Weights of a small GPT-style language model, trained from scratch on English Wikipedia: untied embeddings.
Each number is 128 + 24 x the weight over its row's rms, rounded and kept within 0 to 255. Layers, rows and columns count from 0. Numbers have three digits each. The size before them is the row's rms in percent of the matrix's.

# layer 3 MLP up, 256x64, rms 0.164, rows 104-210, columns 0-63
093:152099124148130111118133083147133127112131103103111134115127103107139137073078149120112120114144123106150126165127128128131095109173118157083089139143103080160123098164148111128133124094187122
116:100110157157153124095124111125152120076091114122129140130105130094144141084135140119090152089139078156144111153149150124094157089117151098119103122146162144120114122132138134149157174137158096
094:155138137115178148133173121140125150115176112078116120124141153085136159110096155158137149128119106119152145150151147108103140142111165097094132107134110113112158129098183153158134119095144113
081:113108139086165153109141083110152121111127143128111182096205143131135096115159152146152114146115122136168115149157151160142107122134141147115126100162172135097109151105121104111134144115128135
108:155111105150162116134109125146151117104173082157117119086121090097149174157123152093147152116151145116157154177113134091159150124121123138103088106127127120116161112122136150146128133081130142
097:191089127128135096151116096085097137152131131128136152093137101150098128129096110112137169140130116135111105176112154092098133163132118141101106147107133126119177145114117143129149127096077146
103:129137128105169130130126126132114151151119121150169107110084152112136160133099180125155129107145111091099090110087151141147198152115158118168102129102124124109109104130149120107094109151127107
123:131140121162152160153152097120111098095155090104076121121123132127136146110114130141112087094145164144148106104154120110114107136171107111112122140120155097155105147134105095136173103119175089
089:136139118146133151141147140110149163113154131137152110158107130133153138116062142118162094127098141133127149162048115122112135151127124176099117149090108104151125127126166149153117110099117093
112:124150147165140118113125142133121155123108163092113143116152093127182074115159106105122104095125189114121132159142086109148123134113123123122127149110132086166072135132112160098130109124125109
114:099095135122111112101079104100138149116094134106138142097080160110123126186146136104169151107110081147151151131134151142097106122180139149152132155101155158140123123128154110153140112135127134
087:121148138144093138146103071143125137154097093153103092103151097186107120176114111111113140144097133116118103088130139138132121146129155159105105126129116087106134146185127135128122119126137083
107:085138125098100103142057181142108154124138116092144148128088141110103161090130145112125166114172139145133092149125145097128118126141126089127132136114146127128093099104145111109153100145109110
109:118159133151101187126104082157181131141105123143108122100119091155115123109144107150165131130123121147068125095132110100090117157097170148155120107126149121114143145151120135108129096105120147
094:124136149189137138114156125182148152129112110113145138127136178130133154133132124145132143129125119156118128102178149103064173104134157143144104161089128146141092105137130153115167124148157122
091:128107115134128118140131117079123097172131161139109127152165066110144139120097095135140128074122131144106137169164100125183159144127149124110106127143136084136150156165133106124111151152129113
111:150131094125146163153104126114120135113121099100111116143142110119099129153085091098132111125155115147168135159115165158141109161127076129092115144079117126175110175112125094145151121113155143
106:132116152122115090104115122179157162152088137145143083087127122143136149096104131059111099126153148137170123133105107121129123169151154115125107114168133132130091164131131114110089138117134118
098:131126114139145122125112128157161125113134139146113177116144117171133096122166116120116122121112130168122104182103096103132116156107108170183098131115105174095151119115135165071139107120115116
095:089133125088148137095175106137138120127146164104103127111145108145119155115113132161166132089097176108142104127144186131161140124115145099139120132124098084108153124144138167161132127090102122
076:113149099148129096114126127150120135136129161118150137130152149108133193124107107085146112106132125102099077157124137151159156134077167146137147130113117134106195116112139185125129142121127141
091:097091130115093125138132125128075118090141084082113119118139087168072120121115078141163141102074136137129127134151144135144142137144086101129128108135156125126105124088115139138141141145101116
110:180136127131156138181099116113165145095101089116103109133104100132155115112147129125116150143155166184149100162141107123101130146159126119121129147145096119180122091102144132128143129146095110
109:141098080137148125119113131111152096105122121152109115145184130107136077093161148128143101122107137160127128137105146142133119129114155137088080110161147099135145094187150152115123134107171121
097:139111133142116128152089135150132109118161171158137154132107130093120183157111089167118180082178092105170152140087120140117138089126136126095131118112133136111125156126150107120114121138119124
092:110131111133064162142135110121136130122089104151107107126095110097140175155163146105135112142097112143152123125140140140077110139157132141135135189122124114132089110124163090140138125148103082
105:174123095120165118092155132110107134111110172119110159109164139100140142081107168135134132099153141127128145153120118176129162148106085141155106162163141133123129145115083124101151157107141120
116:115141158122175126119104119132119120136125130125092129096151142120159089103138100119118141123088122145136092163136070108121163142140168131157102112138127131103159136139123166137083071081144114
104:134114132143180130113084125108161126110148126151138162119088156146092125158109100171118147103094126137126137083172133103124105136105141145103131157118145090121154125112120078096166118132144095
093:128120129135121108097120145099147122179137124134126173108185121146100137088157122095167165140079102145084148144144155133158164112102118173095125140129120145109136132131121141101109151116091135
103:138097134117087178172141120101122146111128111142181152129106079105153135107116123130120146161167134122136156113113149136135129138102152132134114128083159100147103096123168162125098135158152087
113:177096128155139153122094167144179137133102130139094109176122115123123156152132072152126107125136147135139101117134128126150107134089159119147118144130086100167158118129078113135163121115140098
101:151102112172112060104121102128134102148116145140116147121117114065134153109117135079090138128123125122072148106096128149139169118125155147116122101108113105154145088149091135120117124135114117
090:120052085112130141127133084091109115120136106096078131127104115163113160122138124122129138148104127102124130140146190121167161106133135117133083102147153112137127111115145129121110166130094127
113:093126180151149121141142125139112105148085134153087121138159095098128111093105155088121128102110131122122111095123126169131083096154136114100126111124151083120124138094163158157115124103144091
104:128150130133115143196105124106154144108121155148099125142147178124132143115101111104092150147126152151114149187152098162131130123144107162140128078148105102134122157158122089129100158125108144
108:114168075122127168150117149157151135100091110185092150129134141094123134156149107144123132100136143146144124107170139120096127113111129101118119131101122129156135162166102080120142120073116121
103:140130149145151164124104123127127083136130117126180143124117105151089144148170128131091115144187139112117155171091095142129104122151136138151117096148152075158093109102121081125122128135137123
101:117080073126140104134160143156128151194132103121130144103121142087146100114130145131090122098117130132108128141173138109128123129167130094095102134120124121156161093158127183115140115116145108
087:118144071111139174206116100141130087104146102102146118122116136115136131134085150131095075138126099104142157170142150132096137116135131101126095121104151119131132126118158123140094117145133113
089:100175135132166138138138082140140100163115118165110197134156139099092112156124093141129106142112107107112139112123124139140136094132160158164128153134142109136157097137170112135147087104131148
100:077119150121163117090169170104144156117181136104153149099124166091072149099089131172138149139123161173138148129111123124119135130125114123119145125094126111119141124145158151118140114119116118
083:161148074144116120108146137117149122145127101127171104135159142193074153142133105149122097145157117151107091144165136160132137137112107152151123137140133117092139127123094111187144102119138127
096:114152109128156146128103107139104106117109126145097112163128131140148077104117064118120115090079130132140156123192132123118107106129166118125072120121121115088136115120124134128093098091152128
116:139142126149122108151092080139164112145076118125103122132159099143151125092121117093134121093113126145159137148165147142111096098079149178141146152129101151173152111138129149148116149119162121
094:075128107160098116140140118131126092149071112093111115138171156113127105119162156112107115100104107124135118144119162144107105109146126086128118089171155148118105131099138115136137098122184142
095:142086110152095150147143090112110160120073086120091141126106132094113113096146132147124108109116116122101100146135084123151129148119113142101103139168106105150148141141114165129066162124145128
095:112131153175139123095122123104149162142149154094138151121132138146125138199158123106155065127134064097114092149146118122158115132127138141120122118137137127097119124087142120141121147117086104
106:098129143153160123155117148167161172111134130151150179153107115109126156152099154110122151104114112098144143134109138170148156137112122130144106140111125122122122094129129169194149126158072132
102:129138115129171103174124121115103105103117127149129111148138130113116133115167127123082152144162115174167120153138104137119082137106117157096114090140080130118120128169129148142108090106166082
098:102137141139129137119130140108158154109107109149142109064139170084106106116148150100104157169113121175149151144141102121099099141115138109104147137186119139167117121125127160158097124098113118
104:148107109110122134116126091103136071128078118130098132105115144130163125097104163140168159126104109125139163161094119114079104115120119155148124130100153114116118148118123096100101088079122148
122:156125136097123154123130146141194114125129126095119111148083122122175129153141171133152149057138097131136155144125158116121119088081111124148113120117140112149157129181139121112121106132121102
095:110106080126129155147095150165112116137126133155134146140162143172150139136090088103134170076094109127143121097122127102160163111130164139121127150107149123073147117116117154110102133106098120
096:132128109103073140146133137148175134171125120104170119154105128152116154140132108157127112080163126154086145085097147164104090105117149102147117112138136117128143117131150136120134145137062128
095:166143152115093164117145099112173124105142096082118124136146153112074133123174151111139124142128130150149123151120140107139115127113135170112138127118132146133152112097132152115192141129193151
095:091147122193114110130145158133084093115109140110144146131136085100120153141164066124113133114118112109148101114158156143127127094127093131177102162154140122101111111116152119158130122107120112
089:157139133164133185156159161068142146130180096144127129104148101116119137142122110086101106149104121127096103120118129133124157138135086113123141180166138118104128157138142091131116105133128106
101:101155159152095152139123187074119125104165134120103122130088149110106168145142129149090148113138099164096084113123096136131110155096144148142118117159112119118152129149133109106124105146103100
090:160122153133119090116091107104132143139094157168154111111143173099114127139134083116117161146129132119082165141101170088118108083105116147143117128098128093135141152144093109102141126113136096
092:137099094155138088144152111132119144145112136150128130125142101148128151125141144133110115098150129101162141182093130121125090138131130086151136154123166156162160106187165123110080094118109155
095:167116133182126182127114146147115167121111160126115103128090112104140156131132127110095123132095115119130120169120140090098114134055122131108137109128163137135134109109170138123162143109133082
099:102093117150111137155077116156157122096128138127120140154097067135132119143119122155119120131152146194096149143169127136081154123115135114153103117136185100126091129117149145131142115150143128
093:145138124126156132102187123139095102130114102131120134135165131105161109105141146122131113098161094166149137116102113155089125155169147135145114154102113156136109113138120190069132103133141098
092:119140138193078110147102153108107135154128142112116128127115141055121131124126108121132138125122118118157124119142139106123116149139176142158138125144160085137120104128195137150118124191131135
097:090169134166150168139126161082139091102100103140093147141149168133120131135078143135136155139134174129118109111143142138115129169108147131106099108109149102144137149181131151134118090116143137
104:128086093129150131083138124165111120086113102090117098095160143116119101091131129139172105123118130127133118139107141073127117105076147097142106148082158143118154157132115141107104151105134123
099:108138110157121121142128127103127133167106114122117132131217092108108102093152116118139121137135126181127165143123111118114129069109134155091130156134106136122165171135162127108110097128123143
091:126141101147085156098104149109155128128116088123149132146122099098156140122159119131134159102110105097133138141117160078142142122132123160148108099108161127140157112189139161176122137119074113
090:126153122097160123167114141135071150146127149125108161120134141099145071126102165161133136125147125152105157139154139115154147181158175137105132112121132087107093126108139119160140129088138116
096:146091126142130156158140131083132115122139145141194182142144129136100127139123131108091108119094134151137123138134118134138132152180078175118136130159166113153145126103155151163092144127103140
094:139132123121121153134094143121118121095128119127147149103163108151142125115106124142135109126192099104140165154101182124126087145167125134107117184135156122157110131164126155114150070117160112
117:135163104108100126173109118143144154144077129125128139108139149124083203140119160142130127124144133143119124128080130166091135124132141156110152123095109179141123124131155087143107118108136166
094:094152147139108126121088111141128114122135149126092124090147134165124157162110098130128165128121122138162162138126139133126148149175205129105180105115164124103107164101117104139154135106131130
094:128145117128113116134162156141164130143127131113111163060083152135086103106110134116136165122084145120134146174114126102116097168133128113123166140177111125086142115146156119142096141112101122
109:116118102133138176133122131130136136083110125182117134102115110147132147148111082123163102105101131109162107117154120092111104130131152116143120088203130155112121135113129153086090113092126122
099:111116160137172146135159150105135103118085196095123116109126173172145124118122158100093157102160114136098142150161094141153138149140137100158116122127139155108121139105125100118092133113138111
097:116108175122100098129118138116065101152159113094119117122132154105109164127147140095114172149126150153079139123158151117104115130112178137127114110141177121162130146139144156154140090131122113
105:117118148161135155149111112146161138101121153104106118125083152131146178150142129156139158125140143137129098098138146163118129122131161124068139118161165098089146138148150129166167121107075127
085:131093115162151115148124177121140120169134129133183102145126144089110112152112155075119103118132139118150155123134089144066110145123124118084153166139152126097133129108149123117108134098141094
082:130131105117129147162141203134147130152134132150152146111147132138058150122174126139159154144150110135113107140136132141120128136139119109116157197150157133085127132138139140165100120126169115
095:128146123080145148128118103075147138111098125139088085137148130138105124123174152111120153144131117137113161143125137170114133136135154136163113145124184084151106152134132125127069158156158148
097:105133123153148148118153137144121129155097147137114103108125132109157119170123128112129142090093116136175098091191102113118131116120162119137117093097103148085149079129119170109114134087105125
092:142113152186142097142139129114157115140156116114159149117107127125133151114103149104103087167135119148084117178132109132143121134118114162145082102164146113156170137120088138127078119108158129
114:160118142116160165153086121126134112079147146103095129084111133141151138171099128116120169168113125113152143156132146097116138093111132144130137115109137117185127139097170113114119106137087092
124:096160122061138140122139126134119126124139076100124119079165176133105101123089131164135129108101128100118118098112152121131114150119145096142114146100099112145123129080088127111145083119131109
118:099145109120154147108103098121109170113056095105169122122114104089112117105136147072114140122145114137114140151134106176092126149133137107115144096072122142119117153141128127134117131109162147
092:132175153127129128105135111131114145125141152159161140079176161133131116129116118154118112059149138123137110162111198163124126133123179147138132154131104119097159141114128141120118110170127134
078:129117143132139132130137119128122123131110114078149151127179179140121101155134168101163149155130059151102119140122159125146129153121143153162137116131081138152127159161122082125146135139164093
096:146095119168112157128156142128138126143111104148099132149108125151118096119190139105121130170077138166090116155184086143088135135128160110111110153128136138102141102121139123135106117088129137
091:139180151154153137124128119124161146102117111156145162123208177128120136124154139086111128113162076124117127119122108120156152076130139120144152127136102123126131134119161137159164129104141151
090:099118111176139120132093115140151146074110128114145124130114174089152110149149104111109126114138125124120120130146145135096107123099110125137124099112128091178159095093173113146138099170078112
088:168118146158122104169123160109092113142150171120167125147138119132124171149119131140154097115107156112132126103147132153150178111109124111170140129071151137120106149134129103151100071114137113
082:109101123168148158098163122090143113134131146124207117150144143126156112108158106130113102122159141154088152130153105150090153142125147122162124111135130129119109108134114115078177137130162113
106:170127138136138090123180103106111093146131158123138120136116067106125150158151097136117158144113131149101164156132132093140150099138126156164112156161118122096084129111121157110127094094133104
103:110086136127165170147120145115166180102122128122116099174131145100097191131145118115129109114100110118113173116142091138113146087133112131121123076151133139149125155138108140171132126111115136
115:157153095161139182151110139157106105141125119127101113136107138115119106124112139136136111124146186170129115132154157142081156154145124111091096126105108117099142101138140142116109065083128148
093:155110146148098102130116081122179131086145088128105143116142134129123144078130110101127105159110103164144110141109077133129179095155117131129130137161110151125112142131143168135146136114166091
095:123100099122118125148105099143146143093152133124093097117135180119129137127116122117106101102105149163166153126186113108100124108108094126152140135136106174126125156086118121101191102113135106
102:166145118126162128171141124128159159118132124153166160112105103127165155132098139102091129131141139129144120165149136104157187110076115125136087081137114122109170093141127142107103126129125107
104:137109149106090110121128113153112156136106124114118125096087139086131111153139173163102167114149112113109129179159181144069117140150131154095136101130127102140111151160168136132136124135144123
103:136175090141122141145132146131130072116138149102128146160120158112134141134138155103127080108164112130143126108123101166130115122146160136125073128102072141121137107104151078118116090099153138
111:115110137149130114134082123168148148137095163127101147142111179099130132123132115123082121089133157087139127151127124120132139155168115134154119058123086164119131129126118152138148124088085146
101:150129087130148122150126088130168104136082091135148130156095141139087133104144143139111109147131147164119153121098116180098132102097146116135092108106079112093143075136156124133135127131151133
093:138094073115161129142142126161131064116144114128130151171149116171141120127126110129122136089108125132145114137151136158121101168102127119095101126122135095119147089128107132082137090077139154
109:161160097130103111128116119116129104116105121092126155108164123096151148164124162105141110149127113182147115083151088143115110143162131164135120097118122146178134127110169159087153122108113111
100:101104092120138117151132124148157155166118138138126127144138137132156118118105154097085115122162139147123128150104133167113143130111159107082133114077176087104149178179119123165129121110102137
# layer 3 MLP down (transposed), 256x64, rms 0.147, rows 104-210, columns 0-63
085:157137170162136118122103154129075142110134183142117120110130139111126102147139092117100155159114154158136125130146165153119108172130098141145133094105136139092149140164102092130101141116177107
102:149111139151142151125094123158117106109126099128112079107104138113105066146161169109129142121099137134140143124117155152104086144152126131154152080114117141117098121155134091151139184165131150
103:086113128124085122123117118088142146117095140143138143131120114093113106087157117096101125141138148119112112137130082160089122121141127106162072106153125097146175147137130193131144123104123098
080:116172145123111071114097140101118133159159133086120113124114093116124153161124130132133157110130105117137121132088142137127161092115098071090114091087130146168156113150127100141107094145126139
105:133101137150132093150153147106175106140119113135113118143140139163160168085133136105133111137101103153139169125122130104067158144168153120113148151098144135102103115144105143129177120140111079
100:094143145150148179107129148134107153129107117130111129157158139111177124138151122129137120092135135113099078139159082157135138096120148108142116121146159079098075116181123132112155139130151125
094:080140116123123119121138098118109109169141133086142144144162136132113071141103109119117116198110122139119147148196138128146095084123136157130108111151113119150163165115104120140119130113115105
117:130110148151127135133130131072133122134142130101147130126154115149123139143126089104178087123164127134125131107090118147102115156149117102124086138135143101141155109142107085131137056091156082
087:136149133131166144103117124140073169098121183130109127138134141126116158142119131145108123145156110085129140104131136129144121165108115098108139103110133063117159104159085110142146143185110143
112:138151119141116104080149057105152204142126153115112104129130081143143129139092164132098127120140152126138158130132159134138129131142130133147087117155156102119161147140105113127153132160099129
115:099084113146112105143058106113129130179140126129125132132123115104132138123084125101157123148131114119136134097133147105201135120162123101128137123109148110147129133150179132081176143121113140
085:115113122124146111126177130112126105101126124078145147176095139071153127110109129135100140161112138139151131173137147126098149109128080114141157094119125162115131124048141124137149135124115139
094:136114157133150127133153083135114094175141127093132098138155176126118114182118105150091144147118123120149115089118105088134115119125106162082128113131109128140162169156164132143094163120147119
116:096101149145151113137121105141132104103099131165114150156124147121146123145150149147101121170128156135147108124134086126106183127159158126076102169125160133190141108136132124107114150086128100
095:105126103087130102131094105084066093165161152116108128118146100125129091117158133127159117120162093124126073127104132138130144159124110112115174120112166121147135124133127122132123115138181151
091:122151107177130132129096111178127198123105163132122145085112174104147115111099100142121142201153176124134131125114104144108135152139114121105119132118134135149136131142126172119124125118150136
108:144148086138161126149131119108096152164080136145152138183166125147141146133085139107102127106140127122143100107092137166135130158124111140099108142187141092170121130111095163139119136111121123
102:187123164148149163143125166136155138152107115165124108160123163155055116123113098088149152129148124156151103127125135154140138119135113130148114104099134134168107125117084102138100153134127122
123:128122141146170162100145141161127073101118131117149172127117089160125147154154148105099147122116149139117102145124124129127098137078127165160122138138105150141126129134099131049101104119120107
093:136121126145108129185104131174100122135136116121120147155121192151111063124158114149154135136113091157135119084127131157147102097154133169127177114117123151130131143145130086132131118150139139
075:181134115069130130137145119094097144139153145112136128150147097135128105126115130183134141167121134119146171086137125137151090108107075126142150099146130094112138111128086085113118127136105156
089:132144113073107124127112120104150092140085157154159086135145137112127095124162125127153146102095153165138141094104118138125134090082140139094100155122161111166090108109160134104135127100124123
106:143172140136170149142114145112091120143130104086114140107161126120152094143099136095135179172128145118182138134132134145134161118141149123076110143124123117121133077134147129157174136131125169
116:159113120149089115095111121151152106134097121144128113134138105129086150156114089138105170124106115140120126092117128107090129129096140130139063096133139089125159098154076120110135094091113107
086:151155139162150144099074106153108141142124107117132124131160122133142074108130143155132115151104107092098057112147153133131138170158112120130138135177082115128134123171127146136117135107154131
098:099109132148079114093167105105095126132107100165169155112165128147114113106119110124128115132158118119120118147126121122152137102101149128090069141097153155159157120088105144100163159122132119
095:136172139087124126119147148109093156150169132127139123139152118147161123182140135150125131127132063106140129110090157113164164134144146112103145119109130067113169103144144156135144131139113154
127:106113134089115123106121135102144108109123142160126104141142106120153083144141130142081146151127169149112077127090079139139130121149132109131090155158118077152137180148166125116125119101158112
098:119117131150101119149151129168170137136133103124073112158101103129153190136140156093149119116122147132098180159137094157109103179110094110141117129128146124129125127135146124174112147154114146
087:143074132145117106152122120153167099146174140109125113188122117114151114087123134121142116132165145083141112064138127130106103121149125068121165146149120154129117127133130123133160094130126114
108:097150100138134134128139159155087138096154115140163108105124132130114147125098128112124140154170129145115159149149157112167178146107128131045147119158144079130111102139143113111119159131112126
119:149135111164092120142149139127169108147138121099122080151143114134120152090142124167137131134162177110101122157153073074114135131145102150102106141098112121124128141150097108144102175120129108
093:116113118122136127102143142106171119150111098084139120154163130130134113127177132142162094176103126137118111121120083129089114109152111095075075111151136134117127132117173102132136099104103156
081:122119182141137111107121099125204127069087134139168139125148142129123134117136148129092164076153121127148107112134112135097105157178127148146119115138135097148120122148110105114123118152108101
112:126124128138116176151147142122126122121143132138112118137077126173092114124094160129137098112122129158118129170152113152162112130135155134180130139128145133186114168128176169156128167107118091
104:069105141131130115133128129158125090135108088131125069169140122128120137080119148117152093106108123120164127126109128115118092082148100107145137095121116148136101068116125132109130156154094108
114:095065144102181080133176112120148108137122129104120106103144134136162132123100123116134158129133147177151151118135166132109148084115147117094159102126131115106099101140117148115149115151120163
115:142139116125112119142146118109151139117109106096144116123110114124113122126122140133163068081173064172148121180123114114125155149134121129179097121123147105185118101131124150112127114102144104
103:127122134149120148132129135114168117110156114169154120173147126162112155105179135117143122149137147132132110115124124139139111098160134065090143097140109151107146140071166102123167118133089161
082:106143162118133099091119136109139148149135120132125111138137129172109108123133084073109165157128075120097148098115075107136115118130160123130159116155108126104144142176090134146101104088142130
077:189102140102129144108098158132097129126146156116170107126128107165147120096124140106129172125166156107109111165151101140149143151131136098143141106143126135099177103146081116116132122157134088
107:148131104119132139168121131141133110114077102145173141150129127161134142109135169095113115106136148153126091130135136129111086132116108147136122164151162141152094204115136115184139145112157143
080:133111128114120187129137127147082155115136108135104151097088099119174113083127145177111136108125153157157130155141123097153117141093110123120126117160078125121150136148132152096100164131093118
095:165160105115054110121125130094116113096126106110117117080097124167103143171097132122123128088105123108105125106088152133083098094129117118144134147135147124123126129137145124163164120104106150
109:141141133133105140123080116165092104129124094139103128117136138108145119114158173106174107137097136082102086141120163105133155098115130103089203147129110133144139120153155157140127118131120126
091:105146158118155087138143164135141117125089137145119149144141147131114124063118107076103135114103089148149097146140111140144128156122138166109098125124147137150125088117128149094114122085187150
087:162147071143120141125095144141073132130165147119128162121165142168141126131119115169101115112137102126068113094109156143147164157114160129095136111136114100133150121113114115127139125138120181
090:109107101087120102133139151063106117118115144149126102175180119105116149131145087120113105140147111176117134126121123118119098085121128111102121104120132126162127114150108160093151078114132159
101:160126157118136125108113108140154115098085136095100131111117117106156083151117119166154114164116158148132148126116164104160152158153162092097151119118142106123129196128140132150134126174151117
097:136167132121117135154090126118083136103156135131151128041114112127126115148138126133119123127159117161125095117131131120159117120147135116142162111139096090065106093154093150153156155114120131
092:117178134095139110119120120122132095127144170133168121079147089116141122192136103114136138119139133110142100155142141146162123141096137085089127144107129109126134118137090164113140108091102175
100:161147186089106126151123076136155112104121104116071127121110170086118131136146155116137138111102112103143162119148111131084113119133129131160116136116149118111131113124123159179139110149142080
137:123105119112083127121146130141152090134096074104127083156095123150131131156095136142126114093136107120117091176123188135158142106098145139123117141139139133142120142159082176137134141120124092
091:141126129132103167134126188133128089123125110133136122118157145119157102156124128177137096097109122108090126118092142124104117093145136123130121129115077172111077133130160071130109090152124147
095:104125088148156100113099130095056166148162128128120152133095125062202124137089084128118136128127111118120109137124109148122135098122127143115133120145127137156109141127160122128124160128125119
101:147145141101135115117132160135104108123130125150101122146125167111080087146122143166121109162150148144132140125114138152095069159133091130159125104118105154094126119158096083086149093153104120
091:155141120133115173155162183134145149085143149119148137153131129091104136137140149102097103145089200124126099137129134143087111119133112158150128096140147117117138142127136146164088095119106141
086:101123138110096045114107132173096142179117112100127128115105156112124085132094144151127140115163108128134130113136167103138091110127162116161126115111128152106102115105148113105147115093119139
107:163127156144178085111139137144111139140144156108135099104112094137124134142100131094170097123125116080129144146127108162084177110089168128141118132118094132143156107100131124110136153096092114
093:124097092098150144144143110120143054120136149113133120125140122133149175166126100139109113127088096145106119131146109131145118103138180099142142166125114137131072126124152078165123113114104125
084:096098175150150129112160150082160121120152180125118108150112166108155151156145091076118147129110101119104103137114113118117143111143123129176127132096116165158147115152139098155113121141118103
104:101162117120111127152155151134087096140129146155166093097148132124126094186117129127132114142065129135152118082130112095131095122132145111116176143091125143123122139095156122113145136133089092
100:147126153137148145143126146156117096142137128105098103134094098118148124181074135149100174147120125101069107135149136113134125181148107121128157129146098131158111144133111147166108097147158153
095:149126128121151117090153089120120086147125068134153102122146125112102162156163154147113142153098120142108182090129157113144119176146106182138132144147133139127142089107123141129164125107131137
109:111116061123133153095133120105117123098103102173130153181161095136127123119108110134102106153161125158122129130127119138154160106118121127117118116161112071116149109121110142139115153097080169
099:103115130146157129145096167126146115173184136153124135167109120129129149127157108125176093115098090113118160146152108125132078102115145101142171132133138156137127151100144127164154160134103153
090:122085056092108109128143144103153119146143137090146100143130163098111124097159103145144135186116109137103128119119117100158128129119141127133152093091137126098109120091155140090136139136087137
099:204111141120129123124085140174149123128166121103106094141126147120139091135113143130151143111172112103141147094109114150141103151110129135172084140107167118105095122164108106161124140124140125
089:164117115119129096121106099157146123145177142111152132100142136163171117155096137153130151150132138109181116127087140135161151156148143127099152105129098141136155166133154146127142130153185168
093:149139123175084115082114131117181110105150111134130109168156115143115162130135110124173100130147126126140107135095113149082136090125113132147121178107137145175147134160095158137105114139142111
098:092155167090115115130134130119117162113175134120127127127159114126162084122126102158074142147129111100117131118117171117128126147148104150110200133091152166155137116139149132090151122147126110
093:160103120109115113144128128103126139103110112146136113098131136178051145139132148132186168109115132112158141131133118141119094133099102124100078122129141127134135136132127097073162158131157100
111:159159092118113147145139117161115113130111106140137146150125164147119127096098118142104118144133129169102091109119137145117089131088126175183153149116107166134097139158109104174094132114124086
085:117140157106136130102137157087096141107140108144187120152106133121149096125162151135122124112129113100105116101133167124128092163083091142115111125140097082145144115155166145152143133173090125
101:079163081109102069115089106115101144151138151107154115136152118122136144128097119172156143121152151094141102117124149157149170121124139126081145096144144093139146149124124149121160105129112147
113:105111118115180204116107136114119123098136134136145155139166103126166133160132137145132115100129155125189128093105109138133133102134116106102126156138132113126069133100127147080144153124146143
108:113125123127161152171159169144091128108155143153140141115120129186147163117120156118161135122118104100135140173166140083159122169113139100138100145135134146152173125088123131115109099153120133
109:123131109142122135126116095119117189133106142161157117104142099086175134138148120135120125127169120163134102093103136138114127123162140125109143112122151078153112119145170138071142143142170082
091:139125165125128116171147140158098093132104096098110094132115136075122097135112172138123160135089095099108176133133123107114095136115102134166141149097099169118105138137138107132105108146095117
090:111156100105131097119137125142116108138158132158123122126134113122149157179092115147126096167130121138109149159126108111137141114102126184117056096152122114165179134085129121119171138124129139
085:108112138103121096077141081134071124135107151126131100124101111129166115127069127127148121139155116109136127120139119126148100081173110147105078109131136155174128146123154147138114107147121161
090:119102153130107151171099155148144128159124138149118138167127174127097138136158104099190118138152128111119155126115075110101152130141140100137133120141085132147154167145113113138085167114131160
089:117110162122129122128133100105114119097180151120153138145149154169162141138121123173160107184152104120134146123117164121181169110142147096090108118141135102161116142098157123137149126156127155
103:149136152118129152142106123118148110089127128168123149148129095095182110108143141125133124090091117131122095126098165109149112151120120152136182167086109122093116153151160100124141125162101168
102:119117128157116122142138174107168117140138135143098119143114155120129124120175133118093080117136121150110133177160097149117126111144144142183082129166105170104081160129149117145109127110139096
129:093090168155134126132161113116142144183107141142151109150135138124118117140130138151112150176171118108093142111162125137117131131131128142148053127162155122159149128165108146160133123106151093
117:157098098128133147143134142138173091129114096134136104200114147093088112160172179138162110156123129147112169168120116108106132129147114100151119129141127147116089144116142129135110126130103109
099:117155110129144126112120137143079132135152139147156143163156114116142156141115131124148119177177105149153135168112115127155177095092103102063103135135124146171157147150125139139140144103155121
089:120107107126095099111097133115138119104111132128132118156102105080134159101132109109126094105083168110120119133131086119115151170155124085113120124139142170147173171122144187113131093130140122
099:113164123092114107145120129113103144115105177128176134136169156167145120167060160137125118094168121120136120116114161134187122136130132147112148135150134139147134134156103145101139150164141118
086:166142122077114117133111117128084124132157168139157132146104122116128139131129130161131125176159154106155137112117130112168131127105112079115163149151110113153142154164101153084145114165141177
094:123124113126165116125150120141132145145140122115075094145163156170132150120154101115154128152152110150092127118127158166125164127143127136128165139105086177134126091167140166185099138133112120
088:112158133114117126131068101159159171069112159120136107137119102116137087157115127126112143094129121132168085111104147152143075103132101114157111124171104140150126157135151122121131098138118124
075:118129106105117152099105111147106161166141138099129074145130143132127150100123171136147109159125104084103135105106153133122149148172135134103140138121141142171148112093129144176148130160071152
112:121126122096134138114095151136103116112123126169100110106144125112088103196145145159074109139107135138138152144095132085118122095177106148176150145131115146094086134140137138125125160137125124
118:133101146096153181166141139122135151108102153110107121102096146119159122103160133169093097116124125150134124165129124134135147146132115119160165095204135134113147122161103104133129106144165141
116:165049111163117122136142110085119122138100143107092126136102136097141126148134121113161125108141126119122144121140111148089145147129137125141073169092089136163138142136152134109107105121075137
078:108151112082129089123112131190096150126136151164150143114119148145139120103095120154153141140107120100155131115123178144180146146120130068109167109107159095134147127100115127108135119144120145
104:125143116134092133109159143154129158128176139110110085158144187106088129141133116135104137102092112159100113124137138146100115125103129126095102093075129122139108142111112130074156094101145122
089:093140146074070097089133103089143132109131129133086112133098170150111116150152131135129139115169123120131101117118143129089130167143094144152096159141115104116125144175110144137115120146159103
102:176123111131120124150130159147143113154122079126163115112147146119132103090143095091167126134071108106139111135155099095130148127097121098121118135100117145097151091163138107162107130160091107
101:132140129132088177122162151119153084147138087151160128143127110125173154123109113123138123109116121147099113168138102096103143076114134133146106122151103130095147084063147134142140142134132156
108:127125130152104113146089111161120177136115080133129155161095168125114183117132129141116134130156099125114082109114123124084095133101119127162110122147106166133117176113132101128086113100114106
094:120157146118084152101140105161133174116134143129109109130120119101137154140184108098110108119143132097114176105120156111168155149117178163112153106131158107134115161099084150111148136133109135
109:146131121167134123119131159100164201166120132149115110131119103121137138118171165148094124133127147129108167135130091114078115139118144149120087122172167134143129133091173116120138099140141111
104:106099148119115118113100132109114133185115113138118102093085137161131104105128119085138111109123137108123165149148147105167115137145099175169141146086129147127113134134152090079130117162090128
094:163145132116114162124099113099066085127127121106168139097145148132109109160105136171126124135062116133108130117125129104127121109124144146169156149133105148103102078094125145122152113129158106